Each number is 128 + 24 x the weight over its row's rms, rounded and kept within 0 to 255. Layers, rows and columns count from 0. Numbers have three digits each. The size before them is the row's rms in percent of the matrix's.

# layer 5 MLP up, 320x128, rms 0.107, rows 299-319, columns 0-127
101:118135111112122123107154130153130130144119145139101107141110103120094110120124147122103155136127081111118156111119166138105146120103136162126113174132064074124136119152099116068150107115107130148140089134123067148138151112104114113124118090117104099161138120126142138188087157091106178126152102073145172121141089149104160126119103142136144130112138136110114127132153091111165148150110
099:168097095132116091094154129162136165155108096124109090107147130168152144108161154113124071099139134119131113110126099125111124137161143141139126120095126118129162146125130172163120120127153107116133115123115131187136142099140099172158084097136143119121142120144146172162121101146103113154143093110144123136174105117131116105123104126101122158109148136104122188108113154097122142061159
093:141068118193156132133123099118139113140090138133108128144129098112147161138117138112165124155136126109119098143172134156117140118127111112150111127163152159109188110135099111125166093145139087091131142100139139096178140113147120137146101120154155128092128113086071102124151120138126129114179122119132173090111147163129154127181132125140150138123138103150094116125114152130105165136170
104:121112105101107154139167111092120127099140118169134137128127147133105105161149150109096102130106150148138071160121122112130102096116130118113136115159173099081172140128124111134118109148142131172167124166162160134120100125115131154114125154138125142119150107117093099112157086169133133079157136159100111140136151115116146162100134127138143100131103152170111126162119070171104086165116
088:139112143145112135138132153113085147111097138125137189194138102137150148122126158138134122086107135132136103127162123131142132100149116116115161169147129083107176144101106149191133129149144111138166172129166117162117125124113125108112118145073120195138143129130098122124137135125125101153123123128107099140172151125146140146164172124112145098137141142119180149169156095122161121147125
091:137120142123157135091118109171118128124130137103140108101132130125163090110153097113109129113093133117156111096092169157162127122088166172176120141124093119118120161111172126127163125110095105132141163092116152161142130106122113119105136124114123128130115110118110135119104140096145161140141118098156139093125145098181114175111135175094151107132104141113085159111147072171097126133169
100:128120157133093090118155171134168123150102165141107103132131151146133134097146158129129085131163089127138113094081083140179119149120151138153142118134095161157082148136144153112093130104116149096111127143129160117171139098103125119109119136143145133163135148109129131108184136131119150136086152163170131125152133132143152148184148109154152109117133109149112126131149170112109117067106
108:135171116130119161112114134122141066103150171113121110089157097160110123121124140130119153147146190105152135128118113131121117153141098147120146144124135137126085112131180109128142101137124112138133156164112168134158121102177128145113136115091143103113138163122090171073129076122147157132118112157149110124109139088101117095127159118114098153136147143168162144141097106162101172131144
089:139153094141112075120128157120120161142132110131115106143100116181155156137145093130152124107095140112138145112119089108122117109134117162126122103137134105141113108148086138119129151143118122101099141144127141124090129111227163128160158112166132114087155124134143154155125129155108094174109113150100126134133102100127169131140096150124120099130098130099183125128105136108191126163138
102:109134093142144120107169113092182153170138112137110128156080127156184077134127131131145166135141161118164125109130113115150145114088141173146118097138122085132143146140157113153122146083115120111098094184148134112139160150098161152157123175147113106102136149115114146111123141133102104120113078143153152118169159105138116130152135129146152145148132115117085143126133124106147156107093
100:105094108136128119112142176211100116175116118161076112115162127157131157123087154135095093163098154121166097104102125121123099134111144142172112130132126135168135095135112111137128126129109111108110138163141112104111126127087136142112133135154155111126101162149133147101161117137131099119166090135135164133120160194108133124130126125156083161118132103136105144104100105105116102139112
116:120078141068126092119152146107147146133138108084146128140116132100193128118121161190127121110108152102151120147124120101133122149128092108119063132112105139115163130080162111111120122118133157099121164131099149118161133099111124128127167134114101166138113106106108130120114118125150145130105102145171130118147092136135151183114125173154149090170139127112110126107113172100106125108127
095:117139184118091113097145085158107131145105092133142142131098117151119166112156138160119139135110140116139158109168060095139120121137160166122133101142100163093114139109127137166156132161097154132129135145148148129114140150147121105104150066113160147138112148141128151110128075105099138106086166108121154137129156161122110141121111113141147167106096068113097112135109155113141141109139
098:133144114168101128108099117112146155144145128140115103156143193130135140133148106144127124136107159112100165144113185144127143130150118117134099128150109177141165086126108150149153095120111084123153085116134162127137132165093130104102083098167139122121148097154121154076102112148142099136130103192149155102128115111184122144125102130150106140101101118114136160109142124113131168139104
100:090135138126125130162133122116141106122098139131144124129110131154110155125174125095145121143108128150103162169125149088127132129084099166160110152171159094110092106131124090167134095142114165115085160167153104140099121161100088115142096140150113154118154147142088132122194094139154133145112127138110139118143116116102103103179156121134107083149126147154135084127084147143130145127140
102:145128116118127160119112098119150123161123101118116137133135116125142138128165102129142096097158088115085135103125119137099184094151134133109115125128120126158156127084145103125148173149137155160100124098110116130093136136130102128166182121177156129144114100046108160134130137123153129115130161122135143120134133126126139105099106156155193149125117138094107127120089170129121114170188
101:103139112128141155150140131126084148111145129119122154151149127129126162108145114131104113157129117122102099141139140182132145162128126126149112115081119100143109150129100141112175148088087140113113146128098120130108145154135086122140137113100123080126131149168118142173124134108110114117135114113086147090080099128150096116173113097132105155130042146158101112103156138142153060140137
099:109098133106135129145140099139122150151127103133090097133144139112123084106096101153142136153146119103163163163115127143176164104132117137137117117132180111098122147114107151141107187126120116079114100143140115103191150105157171096113104108119131077090100116114137122169121114086130104103151094127101170120139155143136125128124141149117149123093128126150164145167086131155158118097127
101:118147135085124173155138149143123132118129158203114138121124133175105136141123115101122107160170114085099153148149147168119162106141165177100177130098128149120089119139145130113126134169144132150168119140133110137118090109153138126086144161109130118148148148144130128154133127105141116100148103151130121124154134123158101111123088164121076187157146097126159147132147108148142120159158
095:122129144107176139161159171185116138137145143143125099169103093133103117114128130050096130089191113140149089133128115093095095114195123094159126131123142100139155111132133167141140107114139149131124128136151160103134127095159124116142081118103166128125121110139106107130160146111169123107148160102125118163114114166112140146104128107108101130113148105138155136106118114148105137135133
099:187114119136149121104177113145116128189100161144066097096145122124134142123067124082155142121140137117139118116146070139102161128155143132113095115132132160088143166094117100119145123114128072102155147111111151160141178115124135126130149103129127142126136162163090092114112150098152136082122132106140112087088114101133140132124145118144128115154113134119111090127111111130128155134131